From a checkpoint of a small transformer trained on Wikipedia.
Size: 12 layers, width 96, 2 heads of 64 (1 for keys and values), MLP 256 SwiGLU, vocabulary 2048, 1.73M parameters.
Architecture: rotary positions, no biases in attention or MLP, untied embeddings.
Training: a variant of SOAP for these matrices, 103M tokens, 3153 steps.
Each number is 500 + 25 x the weight over its row's rms, rounded and kept within 0 to 999. Layers, rows and columns count from 0. Numbers have three digits each. The size before them is the row's rms in percent of the matrix's.

# layer 7 attention query, 128x96, rms 0.1, rows 12-33,75-97, columns 0-95
117:505499549513534480496499518470519495507477534517502517481486508527465538519510468508460478491480478460462501472476520515509471481478468505474489500514505527520502482468509495424509535484523527514514504507482491485513436448524518456463505525476460511513503478498483520481541464526471464522
118:546487526476535478556488475513489499516524492505501517527490488491508489496502453452519529487496513531534535509519539530530477490506515473520517502499465491507505490475517485518525473520525542513554504550484484523505486485506487496531470484541488543505538484505502581488474519492492527454
079:533530507500474454484531466496489479471482481516438483481452505516463508481561535522502526498503499512481497485467461449543519544512493530497479517516527513526456518534485511491479483515550515495485530515501511462483531495495515488519467516515517483517504472488455481517450521493504483490
088:499475546471527528488473478498525509442493489524484540513499486484499503528501516534523482515466527504443517500476511511522494528549496514502470490516481502469466503512472521488485491527542508481530533511545510494527469470465536465479510450527451489516539504544483479483472519535510506516
098:486481502544498498482523535537515512499513528509512508509506494460512499506490499498465541497526498519515522457451479478524518535533492471499485496494523542527493486554514474517475509527528525511465510471527525527453480502457490595531504495482480507486528508500513501464499507542472516474
228:525501514472534472474524500496532493509432472486509504490429446458495492461510467500529484480521506504478507517469480483505537523491505518485537488516527522501484506549516545477529529506502503500521495512496513531511499490523508537521474533534502552499517508467481538528492519485525516449
089:535537524502486509495476487493485494521462543561515513514500457477514536502481531507453522449514537465499481521502527548430507475506472498490502500465470471538489512522468483504528508479467504509527497520510492494524511491529484496477485545467457469532482463497475477519504510487507514498
080:476539478463502506512476513509518483469491513524445515529487590482505479499528479484514589486505476493520510465552480530483477498515492495490476526487470468491506510513499517520486486530496479488467490530499528501473485506517462477492540458505458468481513503528524522491491502504480508518
078:504477476486500461471505499473527481498474497532544505529522505522499481534487515567545536533493482487506498475478478491495474498525539478482455544492513484471501499452509503488496497445531495495497462509540476459535490525469493471458469500527448527499500512478478482470509463514513510498
073:483472481502492466467458510509546524498481486474524454479488524529521524480523473542526474476475513521451495527516505503467473501524454506523454520513492479511495505477525520511496478473494507466533524534508521466469550514515491487513476501526554521492469474511532498510501455526519489551
097:491521519520449498529498505529497506475508471533521503459467526470496492480494510567505530464531519509512520518508483438522499522545536465462489507492524495523442481505523530526474479500561500520522473514528509484490507485476482524508457519521517509504498511449500471513470516526494527489
082:510471523489501505494490516472484528510539478472535539464522438513484500539514514500520496444478480499509517532490477544502486474462502505471533500527504540494514495481490531498513541529484508488519488498533495494478530441482501496484482522527501516499413522469503497486472488447485527484
081:533498494534514489474456511490526509489496497461483455506512497527486498484523493515474533508510481502476499498483474511510486523457526537484537529524485467461453512522547471458488515471523447485494487488493450476513510525460469471485534478549502468502478518510501474470541481530523470526
081:540481492515466488484513513488502489462518494496529495520517512525473509470513530463496551483508521521531507491483503525538508537532556502467470489555477513520468482530499510497518491491478526502510509502527506490484491535502528506477574522570551464491499540529477521485494510480528491514
100:537514550496486502487521474501492507527482458483522539485473484466508501517481490522535463505565539460517476493513515471496523467502541508462505487506552520505520524528530479456484515503497515528544517485491509506445546483480479514520452515531496498537497528467488474517515514510517522497
078:498504529476475516485489533540510505444519500562501451516524531543485483530478483540478518533447485511520488502499478534515493523470488469511486524492485471504500474508509482476487470532539485484474511532502454490454477460473517474484492534462487472513509491499477500452473511464493509513
088:476492505525523533540497472493499517523547507507523490519486504485533502453505543512522450483501487479491465502495476492492523481552512479513469497494504502480536453518482510522510463519453504550519491510510472524476506492518573525467507496486531519513530527512485507574506531525518503483
079:471523506489524505502490451527515496476513503498528489460468520464517497513478520493513454522535482497521515516484551524479549497516495458504474513522447498507544490497473501500500501503515489546452509492503547495468535475513499449515518532480508512504454509517481475543499503548539512546
086:461499502500483457536482471523511516519487487506554550472507519477490496543515505465477515523532564485544533479530472455512493533533485491475516529564508549527488481502518527512508475517513517520482501500539512499530456473477504515488479529481474530509494513484485524512500525474500491485
080:491520493503526524511478511509522514440484534480513549507465483476526506479486554493494449478513467489483511485503535479499509519544536503484486479508463511512441491536511510510538459520499558517540455503527499499511482505490499507471507541506500492535500478539477532503529512459469529510
090:469480519484479529487487535474490483477511492476506492494517480534471523470501505478508578525509486490482489481516474482524504515496463485465499481451496515507491495510490504508530554474497473483479524483508500505534549504513513536539538473496555510519538465545445500498528490539471482468
093:556530466501466518524503448490472519496513516510525536513506503489515567490490515521486521524495547483539506466530496537497475473502483529482546487502510529493558525531477458483511531538494498503555482498488483515476547503517512504514509486523525532521526499481522531508498491519521542499
067:514486507530487497481534541517518549478502471481516523544483499484524466479454516523512489513504510480509480508496489473472486466498547518490480568474526485508515484456512524522506496486469505536533508465477515469525481458519509544493469534503537513529502530493511529482566487497502525532
086:479486518509462527521488468510463465486504498491465495447474490498458488530503489455509509498519495502452471517507492454500516502520484475462476463505515534531460499488466495498522497493446520515479475518517528548490536493479511505477511468529505496517507472512435452462515478496473520459
073:486511557485513528459512484510414526508547489495541534497486488549522504476505489509526526517472504493509490523488497519501486494560490512542532507500475495497484497529525454502512499500521515526556499526478524517518525554510492494525511501514492519532491552483490496451502482510520475486
061:498468505505490520522499472509477467470491494539489497487498528533462518546510550502536535518495514524486502520516517484524509563512503509517485501569485544499446487508539518514497529523530526521559503539520525515505533490525513491488510494527518489503502518503494449559470518500485488519
069:519506541475498516530504515492541506532492511511487534494536488495513518521528528525519489490519540531464535509543499558525503533504494528521535454503523517533484514520492536472495503520537529507497486530533498527523513552519537486520507486529484499566526499546518514526486504525481529534
084:489532483527490498539502549560522489550487508525445515480518460508500495513538473472487490504552500498515501496519497466492527485511511520533498486491463539505522526535443526534485510483483502505442519521503510517484472477488509495484515477492536483472474488557479526463487484529526507496
141:501522526471543491527527457498500471487478516515488460480481457498491526502518532497486466485488482552493519487471518506496507544496500511487498485470471544501480468517516554522509483522518524456486463525518504515536529526532521486519475499458460572532521500515493484522464478465496485494
104:521511473491496505507479464441557496485503526564488509511535504498540534482511511484491498449565527506515505476498517533499487480511487481516494477479510492540521480508481507494526501512536503504435508526516432499486492514516477526527503466470520497496505494524483524516521505508542536545
105:415511474480480486494485506473495511513515493535486519527469510514523511487486486498495513493501502480484489436501484504486490452523513549524474502456470509535482497507484545431502492482454489510487452519494486501469496475510495521472472487478523487468465533483493461515504466467495502541
101:502481513485509469481492487501546487493480502518524503512529501472501518517474555484533511528475498526494513524457531497497483435484565478529458538538505487483502500478516512496511498460520474487459481521490481491534501528495506525474484516489497541477503509563446503465551515492523482511
113:539463511522500482458512520481515513477495477468509483511511560471484502471450486481498510459513482492490515511491513500508495502503418494490500484487455516521455508521506486495533455487462478507513510546520496495428466532485490511524484506496501543494489497512508446495553507526500511483
110:472483511489456488494497525560542502501537538511519485444456539522486515468472466493474535492490496517515518472499489468529520507496486505489506502486478467515500534500483524496471510516508461529478509482526491543456557520474451480501485491542523492501549514466500503532509507456495495515
131:505443516497529478559506491480491495507538449472484565496546464567533512491481493502492493477501453511484505539515502538511488506503489498454541479500539506500481508491471546461530482467498499500508511529527475501494487467476495497514471522510513498498488483509487507486496518456454477479
108:505470501518537506542481546532480482481520499492481485513511467548498495471504485515485498503516462454519484481494465461469529491457484468492530479499473459486546530524510520478510504481526472536472454477518492497496506518465476493507494472469496486486450488545526453478539475527488492475
110:493495501528483501454519517526493536515528523488527516470510504498488483454492516496472515484485503507522499505471503517500499531496503465493509500544499517540470491554509493539479504481463472463570529489490517485510497486551506525498496497513516520490457513549520489429479462434525500519
129:489527528474500495515503467491484467515456521501476488482545518499496505538482528558527511471505543489505502508518504511501537482498535484531476505504509523485526523516562501462520507508503478499524540513560502505464510517473474525499511498527482535536531508513484497471525497512503528590
121:527522539533481520486511504484506491466557488575527495531536481539475471483502485491505462535462508466489502477516539495506496530495502492526544517504506484498514498489486480476483487512479497508494495468482497487501490468488552500515527478516525429517500440486461506505509529473535519535
138:522533538511504500498512502472501517556518550534520489511500503529524499487518464530515483456504510529502514529453441510492518478497517525487499476457507531484511495500471542524530442499491492505472503527467477507469503498493539471516551489524489524460504515546469481480466505475476529487
116:480522505519542519465499497557521469509495492517494518503485484477506497505478506515483481529587502495498532468513582561492512459469495495524526515517468492519552511496473498501476481501495497500524486528541505513513503472511513446474521524489468501507452486514480489534499500520491503521
116:459517487510513504550489491509531515495451477536534487487517490498517451541526485502515472520498488517545514470483457506503520487531479489500511507540511521466467469513487551511543455496509513476490490486531519488492478493453490514530476552479516500519511461437494446521497494486508503509
121:498475509450532518522468506453523501481500505468462521521540521510510458487463518514504476498539522525525520484500500512519533526517497508464478499509476517525462528489511469474520471520496522511521440464504518517542486560497541497489561500488489537548524491511504485504507484468473509512
064:476468484476491544519492540490492511463538509477494519476482492516543493502495481491510480485524499481469500488519510496508505537508482496463496459508466544468491487503487500527486478490475508462488456513503464498495566504483550493503488485464516520466476428510444509510438489492502483458
078:474465518459467497515490504505477471492483504478483488433480510518463507494508507511501477501501496491467496462506493478497501532509482500457501449488479510486476456531488507486506475467486484466514462516518473525504526504474503470482525446440460518472509446506467477520441494469478475475
# layer 7 attention key, 64x96, rms 0.101, rows 11-33, columns 0-95
078:478536464531492515524464434480499489525488491485531490495524541527476461525468471502493517476481504512497470513537495520509482497508496475491496514529441455502512554451487485499530502507506467476490523527514485486462507488475442482460483479515470473473490515513532471519499549511509503519
069:480461500501482502467474536534495474527458484479481511469475535527515497482482543495505490472496450514537511491482499534473509554497499536460528482447471495496475459507521507487502526502526508461477513495515478495453484539508483501533457477539493507496482499528485490480451510525472456502
100:440470540480482518520510508485519434495486489540549491508520478503507504492509522524527457517496496489497513490512491488515513511502489512469468491478455531485537460479505495552500500487513520527483509489548482506464479528538514471494468537505453509538506496447495498553478522486536488506
089:463480555537529524487501552530513490496475508493480526527510517532503505519526541532578476528529503524537512514488491518539508494519517511529471454543532485488497503534506490519541509481531528523503493466519494544499526522494503506537513483532492537529492499483477526525472526480499508504
081:502484523505499509502491555497466510471490505478511492509500475541500465503484519520555467516522508499545539497458520500500540473523477545510478472482500467494493497486519497534522528484489506542556517458520484544505547514502534481517483499510499537460510486441495508554500511488463480486
106:478514530489475517482537493483518494513493509504467509497509507497522507477549526477504538484522505525499512517493485522471491538506496496453477493494488546455504476535504523512529497522484439558467521505553476522477501503496533544484496524486525497530478508527445538560527485502537508525
130:536475558477519543501510499479500486490503474486486525525483473505478497529470504482484476492456477428520505516520481497517471479514532490546455495471488493497482509466540517499489491482483482492511442481529475529443477468470521504488488507508514513539479472442494521516525509474495527519
126:472529507499541477502541480537524516517474555533498497556443485481507485461541487538460491500476518497504460522488528501513483457501505508507487490485537493500496473517487492489503487498513532502483490460490494451477475462497448520492485513473478487505483497536499483451452503457527510477
107:554522459485502467544479480507491493434505532510504509510489524499504505541527451475480493496494474459463493578534497506503488467519482542517503469467501464523527498494477528523460491498497493503520525536504500491488490503466492502478526490500486479486503518525565508521506480459479490478
114:542507483494509498506465521528513487495546459527482510519517517523525489516521527523497529561482508494534524446518527487492510501468508460524443531495510516427525519507520483477544508466468477495522496540511488517493488528512467515490527516487517467521535513483539459496491475506500481518
120:481527482481491493507507521527498538489491507510475506532504463482491566488516514476491494482524433517499516507510465518489509499530490494491510526465453479544478547487537539480487496568489514498494574477512503536511513525471509507488535486500517479465506503518464524497527500503541485534
112:515485491469466502505470518462513544509522503523533507518517562479489504533498461484514522478475499431509460483495460501490498439488476505481490489479463498527519506489547487475511547483483539448491531476530506508484485492509510493479483472472524487476521525496499485495458490484492518445
134:487519494487525460485428501459489519496508545509491498485507496509490522499485483555528513486492498518489474507480508515497457483513494472489503497470545475482498499517462535487439538515487487485506448472454485484489481496439518493473479483513505519543502495524509523496518559490476444493
122:478452502530499560521454534452545474506533489504505508475464517481495519525517516510507521464526480489514456479502503524524511501521483462503466539530507459543486499508512458549470520493482490525507526518468531481485504506478469498510506518463497480459484481511501493481489549532530500474
107:567520475533502504481510515487507514547476515485498494486485518501513469468503520506452545537518485491517474502497486523485539466485503500507511494508499470495533473519455517510479492459510461517479515490487487483539521485500463534538520499452566480503539505507455491526534553472492517511
123:513496515541496455504502468517497472410499551503467529461467491520490478507505476495527437491486487517480508490464466495514517494488502481497505540501496520534503542517499484533467502494484494504448524465482447491492552522516513455477486513507489495507497521489514526508549498488491523509
128:463519466511495537520466504492523505464502465523532510520503525542506502487496470507485461465521525496496533514496485519517500480493492469537499504498521551488465535509499518519533477459520519502540531486500502468455462531546499514472531500524514510566524461484471537503523493528500547516
118:500485447514489460466485509458514468499499491502490511494522478486481466527520527499508481514510506499491496508534489527502492482544525448522501519497499526549468512486435508508560534500531479484488496502545500519506545500457449510514500488500498500521495511470509521481433530537467477528
134:506481549501515495545531522495559505503506502521551477509510510477530507528507528450487513535547506507501569471513494541558531495476484498546537513523494495489523493515528527537504504508509522539503510498503474484528485517540527505519460510511489499534511538469497466493518497493482494469
124:471454495459495471490519484470508480531492470480494499481497448479488491450446470490479480534532503515554546489475490511504507513550532516467461457527485477481481499474544475531492518511488506477449488515479506516482500511507465506505535527520513535502516462492523504517503503548522499508
125:463535502500467460527528528513498490467496526494474512466532492521494547519534500479529488536506490493463493473481490558482488510506505481511498507497498520462477557493490489510496510509481534514505482488515570448494481492501491535540552528539465524524476522492483505543512510469466498491
075:540497497497499467491505491461500510497503502547496481489500536523479451490541511512488533506496494485538511476524499511523482464468478508512522538477526460437500512489520488499558493513483497440478515515471534504530439504502459518493525484516514484500479541552517490493518479507512549533
073:502522464511519494505497493512500488489488491540480519517487494512546474523526506484532508510529502523534488500478480517510502514496487504518456506512502495465523490485516532537496494529523511475575494474494499511492537543513497529541453583569498494532521516467522526509536496524492497549